From a checkpoint of a small transformer trained on Wikipedia: embeddings untied during training, local attention windows.
Each number is 128 + 24 x the weight over its row's rms, rounded and kept within 0 to 255. Layers, rows and columns count from 0. The size above them is the row's rms in percent of the matrix's.

# layer 2 attention query, 128x160, rms 0.0411, rows 0-9, columns 0-159
size [134 130 121 107 113  98  95  99  93 107]
[[152 143 148 146 122 144 104  90 141 120 138 135 164 115 111 128  80 154 162 139 103 139 106 100 162 108 143 159 100 152 132 132 119 156 117 111 128 111 116 167 163 122 171  94 152  79 134 122 100 124 125 143 139 144 136 139  98 150 161 114  84 139 123 107 106  94  92 154 121 145 130 131 129  96 132 127 144 107 163 150 135 140 124  75 142 177 136 121 127 109 152 124 133 140 101 141 185 174 120 126 133 145 122 145 142 186  94 120 119 160 115 155 125 148 112 129 172 167 152 125 161 126 123 100  94 149 120 101 123 143 123 144 150 127 159 166 144 123 155 138 124 148 121 109  82 134  94 129 171 152  85 168  97  91 157 153  87 139 105 103]
 [108 118 110 143 123 116 130 173 110 115 118 157 126 105 111 156 145 104 107 114 119 148 130 127 125 190 115 136  53 104 123 142 103 165 131 151 106  53 106  91 145  83  89 157 129  57 120 127 138 119 146 102  90 132 122 130 150 159 103 121 154  97 130  82 155 120 126 110 134 128 140 135 114 167 142  99 101 137 125 122 159 155 132 143 114 113 166 124 163 148 128 156 135 103 110 142 121  92 120 100 139 151 106  98  99 125 119 138 150 140 102  90 102 190 134 104  84 122 104 111 114 126 132 135 127 138 138 115 101 108 101 133 175 134 140 147 107 143 113 143  97 130 113 137 133 157 163 157 125 150 121 156 140 116 100 168 157 110 148 125]
 [137 150 163 163 115 143 113  88 108 122 123 138 133 122  70 138 104 171 145 116 122 139  71 137 155  92  96 159 122 160 171 106 122 150 141 105 121 123  95 154 135 132 141  94 128  99 111 119 137 128 117 120 196 138  97 138 108 157 143 107  96 149 120  68 101 100 132 110 123 125 125 118 138 107 120 119  93 102 127 154  86 156 133  78 150 138  83  98 113 112 147 130  87 136 122 134 154 140 129 128 161 178 140 161 153 150  98 115  93 123 105 138 123 132 140 131 149 139 133 174 140 149 114  96 114 152 108  76 103 129 112  99 148 132 174 139 121 119 144 126 156 132 112 111  93 130  78 132 150  94 135 144  92 126 107 152  96 107 126 133]
 [121 116  97 150 133 126 137 174 117 143 129 138 157 101 117 135 160 105 117 141 141 148 124 142  96 149  94 188  68 118 120 177 146 202 114 147 129  71 114  99 122 136  91 155 119  99 124 118 118  92 151 112  83 135 119 146 135 122 125 130 160  80 149 113 154 150 107 107 109 123 126 117 146 134 116 104 110 111 131 107 120 138 108 157  70  95 169  95 153 161 153 159 193 135  96 119 138 104  96 130 128  92 111 106  89 147 113 125 145 127 101 137 103 142 136 118  98 100  89 123 145 106 109 148 130 108 141 116  89  91 102 129 141 138 125 112  95 143 111 119 133 129 135 117 130 130 137 145 114 166 132 162 156 115 148 141 171 110 146 128]
 [111  91  97 105 131 140 125 167 117 127 125 135 148 105 129 154 154  89 111 140 112 144 133 118 119 160 136 152  90  92 109 148 116 144 112 129 123  95 128 114 130 148  84 171 121 120  95 141 134 109 152 142  76 110 142 132 135  99 115 157 171 109 157 156 129 132 135 111 118 140 144 124 175 120 132 110 163  99 102 113 117 144 119 187  68 117 188 123 144 126 124 162 175 138  96 117 113  87  89 164 100 119 128 108  96 130 136 138 160  94 128 148 142 148 142  94  83 118  74  91 122 125 113 141 160 116 165 127  84  94 119 155 120 158 102  90 106 156 113 127 130 126 140 123 138 125 165 139 129 169 150 134 171 130 141 142 136 117 154 114]
 [119 150 130  95 132 105 128 162  97 107 134 107 117 149 184 120  71 140 130 104 104 122 127  71 169 161 151 112 186 131 103  95 139 135 147 104 116 149 164 182 121 131 132 134 149 136 186 150 125 192 100 131 133 125 163 101 133 134 154 129 104 170 102 155 123 105 155 166 129 158 136 159 114 151 126 132 110 141 148 107 136 118 123 133 168 151  81 156 109 103  90  86  86 110 140 137 110 102 146 138 103 143 160 128 126 139 178 119 131 158 135 133 150 102 145 123 120 150 179 113 119 149 170 105 122 130 119 139 142 171 155 138 129 121 121 147 137 137 120 105 112 130 143 146 112 136 117 118 134 107 133 104 112 126 119 145 114 157 175  96]
 [145 138 162 190 103 119 126 111 158 128 136 185 116 114 117 123 146 136 129 142 158 142  81 127 106 134  90 124 143 129 162 137  99 112 134 127 149 130 112 106 145 110 136 144 147 129 120 105 163 120 102 132 169 133  74 135 110 128  68  93  97 152  97  85 114 102  94 107 147 101 145 116  95 122 185 114  94 116 118 151 118 101 157  73 156  89 107 117 169 121 151 170 114 113 130 147 121 133 145 100 167 106 112 126 123 112 133 156 121 124 107 133 157 135 128 130 150  85 134 155 145 107 108 100 157 124 106  90 118 137 154  89 142 116 175 126 140 109 130 135 148 130 129 137 136 169 102 130 123  81  94 108 104 102 139 167  99 107 110 129]
 [123  94 116 123 132 143 141 132 139 121  88 116 160 116 117 166 188  93 114 134 109 146 133 174 100 164 147 152  89 117  85 167 146 118  98 143 122 105 127  95 105 130 102 150 122 135  87 126 123  78 184 133  74 123 125 159 135 103  90 152 166 106 138  96 124 153 101  91  95 138 129 102 171 141 125 125 152 115 111 142 102 141 104 151  84  99 177 119 145 126 154 154 164 148  95 105 123 144  86 145 120 103 108 123 110 139 100 137 141  92 124 153 129 155 109  96 119 118  93 108 127 114 133 117 135 125 178 123  96  98 105 121 127 144 121 101  99 146 140 144 144 127 150 126 114 106 142 152 128 146 132 140 165 146 155 146 159  89 111 153]
 [133 153 134 164 138 107 123 134 139 135 169 128 121 151 133 107  86 144 111 113 106  98 107  85 141 100 111 122 144 153 154 104 110 106 158 150 147 137 117 128 132 108 135  99 109 104 198 103 107 166  63 100 147 113 136 121 137 137 151 108 104 152 109 161 125 121 178 157 164 107 113 145  71 138 130 140  96 163 167 114 160 121 158  99 162 145  91 144 113 136 102  97  86 113 158 122 112 113 133 108 166 159 114 115 128 103 156 123 122 183 133 104 118 113 139 150 114 149 175 143 115 144 133 124 114 109 104 156 172 145 142 121 148 106 118 184 135 119 116 108 112 139 103 137 141 131 137 119 138  99 133 151 102 119  76 110 128 173 138 122]
 [139 163 163 123  93 134 103  91 160 119 127 149 124 147 125  90  90 147 135 129 142 136 128  88 132 119 118  98 148 148 155  99 102 121 151 125 130 149 158 143 164 103 166 109 129 148 158  89 153 159  69 141 202 122 123 126 118 158 127 109  87 157  89 162 120  90 148 145 150 138 143 130  71 129 155 139 125 120 118 137 134 107 141  70 180 150  99 153 119 104 130 110  87 125 147 156 121 124 164 117 139 138 162 133 144 126 135 128 134 146 120 116 137 115 165 152 165 118 173 172 103 137 153 135 142 127 106 105 160 160 136 111 130 109 117 156 154 100 133 131  89 117 110 118 122 132  96 120 150  84 133 129  96 116 126 121  75 139 143 120]]
# layer 2 attention key, 128x160, rms 0.0425, rows 0-9, columns 0-159
size [118 140 115  95 109  97  78 111 111  89]
[[129  78 102 124 132 116 166 158 133  78 135 160 108 106 116  97 110 138 104 145 169 149 120 108 148 107 138  79  97  76 109 128 131 186 126 120 129 123 147 172 131 129 158 168 166 107 125 106  99 112 134 147 146 116  88 147 103  92 179 123 137 158 122 154 136 134 114 108 115 125 146 144 116 113 120 132 154 151 151 113 117 139 167 163 107 104 124 106 133 135 121 104 126 133  91 115  99 151 136 110 126 126 129 124 152 143 106 167 135  98  72  92 146 152  92  87 152 130 128 128 142 120 109 171  79 146 136 116 120 119  88 138 122 157  78  97 149 106 121 130 144  94 136  96 136 118 161 111 113  99 104 110  99 114 152  86 137 148 139  90]
 [105 117 123  93 172 118 144 173 106 136 157 128 143 124 167 136 124 149 153 149 150 121 160 112 157 144 157 129 103 106 150 152 113 121 153 109 157 117 110 132 123 159 175 155 149 141 128 126 110  97  93 145 146 162 126 143 116 118 182 120 116 141 147 135 116 134 106 112 108 134 110 123  93 129  99 159 158 133 174 134 120 142 153 151 164 116 130 139 109 132 115 111 154 119 125 142 128 186 144 106 132 110 105 110 173 158 131 146 131 101 133 114 133 111 126 133 222 160 171  78 163 124 100 118 119 102 131 114 149 152 101 148 125 139 118 119 163 103 121  96 144 112 101  97 123 109 134  81 108 130 114 127 139  95 157  81 141 187 147 101]
 [111 106 120 114 142 105 164 190  81  95 158 129 116 111 116 117 107 158 112 111 170 171 134 100 154 141 127 114  80  77 130 147 116 167 162 106 152  77 100 122 147 124 137 163 157 105 129  85 110 148 109 125 150 157 116 132  95 137 174 105 126 170 136 123 100 161 119 111 103 138 120 144 117 164  97 162 141 185 164 131 136 155 180 165 135  93 101 147 137 117 105 116 120 115 130 163 132 135 151 117 149 121 121  94 151 148 131 159 132  97 125 104 142 133 128 101 170 135 160  95 146 125 115 141 115 113 115  91 144 149  91 145 150 148 133 112 165 119 123 103 150 115 109 131 130 131 133 117 123 132 123 107 140  95 127 104 133 134 186 109]
 [150  98 109 114 123 150 112 136 138 124 130  92 164 146 167 166 117 142 130 124 105  88 223  93 126 180 161 129 111 150  94 171 135  93 118 149 130 123  81 117 112 167  97 138 134 133 133 151 166 117 108 148 124 131 156 148 139 109 104 143 145 130 124 136 142 138  98 157 163 135 132 123  76 126 119 136 111  99 126 116 130 145 120 121 144 134 162 100 106 105 163 113 159 155 164 159 176 155 139 144 137  84 122 101 147 138 131 109 159 152 158 130 142 154 161 150 140 159 115  84 127 100 119 159 146 161 137 145 145 121 110 155  95 109 112 129 133 160 121 146 114 106 145 167 107 127 125 149 121 144 132 168 128 100 152 128 146 188 132 129]
 [160 150 142 130 124 159  96  97 150 171 115 109 140 154 126 143 172 107 157 140 103  97 135 165 107 113 136 152 189 180 115 137 141  98 102 163 108 158 163 152 104 136 121 107  85 118 115 116 153 126 151 135 117 119 123 123 172 134  95 142 120  84 129  99 145 117 134 148 171 104 168  98 136 118 149 100 109  80  86  98  97 103  97  96 121 154 121  99 115 150 154 135 156 120 115  98 125 126 102 142 101 158 158 154 103 105 102 102 140 150 153 169 129 132 137 165  89 159 115 148 124 124 138 120 139 152 142 163 118 108 164 118 101  82 117 136 111 154 150 162 116 138 161 119 114 126 121 147 122 136 134 147 118 153 150 175 129 126  87 139]
 [103 130 145 132 163 118 100 146 101 154 107 168  74 117  89 152 134 146 115 126 128 120  70 133 131 121 100 122 142 117 110  96  95 130 138 135 137 126 152 124 120  55 140 134 102 100  98 109 101 160 141  99 133 144  66 126 121 151 141 101 145 118 153  91 111 119 159  86 142 125 121 132 167 151 133 115 120 142 130 145 170 142 148 155 123 101 109 132 143 147 132 133  55  97 138 101 126  74 122  96 125 154 180 156 101  92 120 144  99 112 109 139 112 127 144 109  99 122 114 157 125 154 134 131 151 133 114  83 110  96 135 134 126 125 142 129 132 121 124 116 107 131 132 104 138 148 149  88  94 131 157 156 124 129  72 112 132  67 150 102]
 [167 131 145 112 119 134 167  98 143 109 152  86 177  91 126 130 173  86 117 115 142 124 187 139 140 143 119 121 127 127 167 146 171 148 161  96 152 118 128 121 117 143 107 149 136 150 168 176 138 150 106 138 146 100 133  67 103 118 155 135 132 169 101 169 151 156 154 153 124 120 125 147  65 151 121 178 107 151 128 114 104 162 141  90 139 165 162 132 126 135 112 132 138 103 130 137 131 153 128 154 167 128  94 118 190 117 141 121 145 121 129 113 128 134 132 139 123 128 140 139 128 117 152 123 125 130 102 125 138 157 127 165 186 120 118 140 144  98 124 106 145 112 110 114 117 154  81 149 146 115 107 140 101 139 137 171 110 174 112 141]
 [137 138 145 156 106 143 101 108 170 139 100 132 131 155 140 130 174 126 140 134  67 105 163 159  98 137 132 137 179 177 117 154 154 115  87 167 123 148 140 124 117 129 105 125 100 111 130 150 162  99 164 122 114 112 122 132 176 123  90 148 108  86 162 108 150 133 133 137 155  94 171 107 162  94 149  93 125  78 104 115 111 109 103  96 107 147 120 101 106 143 151 158 159 145 137  96 126 116  99 143  79 135 148 155 118 115 113 113 158 148 164 170 115 134 138 154 107 154 102 135 105 120 143 142 132 172 145 145 111 122 147 146  85  91 112 145 102 157 145 136 124 142 166 100 149 136 118 155 135 118 142 159 125 137 166 129 108 126  99 124]
 [ 93 121 135 106 150 129 160 125  70 129 136 119 133  92 118 120 113  92  94  99 186 177  95 115 141 139  99 107  84  85 124 113 102 133 172 102 134 115 113 130 120 120 141 124 168 140 130 107 125 164 102 115 127 117 155  91 100 141 168 113 141 152 113 154 129 114 140 124  98 128  94 146  99 173 116 162 138 201 142 146 128 136 138 134 133 135 128 176 140 142  92 114  99 125 139 148 121 130 138 117 167 140 118 102 140 124 157 127  95  94 105  90 125 138 133 103 119  83 144 123 126 129 129 127 108 107  96  96 141 143 119 110 201 161 168 140 157 135 124 115 122 131  66 149 124 124 144 118 119 139 138  90 119 128  77 132 140 123 144 148]
 [104  95 166 101 137 121 143 129 140 107 151 113 152 103  97 135 128 125  83 119 129 146 161 142 145 142 139 115 120 102 180 111 172 165 141  77 154 134 110 120 148 137 139 153 163 136 143 150  92 136  86 139 175 149 114 127  84 107 161 109 136 176 100 137 129 144 135 146 118 149 127 148  90 139 110 175 142 171 146 111 111 162 164 130 144 101 128 157 140 141  77 101 120 145 129 160 121 129 149 117 160 146 104 102 163 124 172 136 132 122  79  69 154 126 119 100 171 127 162 137 137 119 134 127 132 113 112 102 135 130 110 155 180 142 139 143 156  98 132 102 140 100  96 106 119 132 112 131 141 104 119  75 134  97 122 118 135 134 148  89]]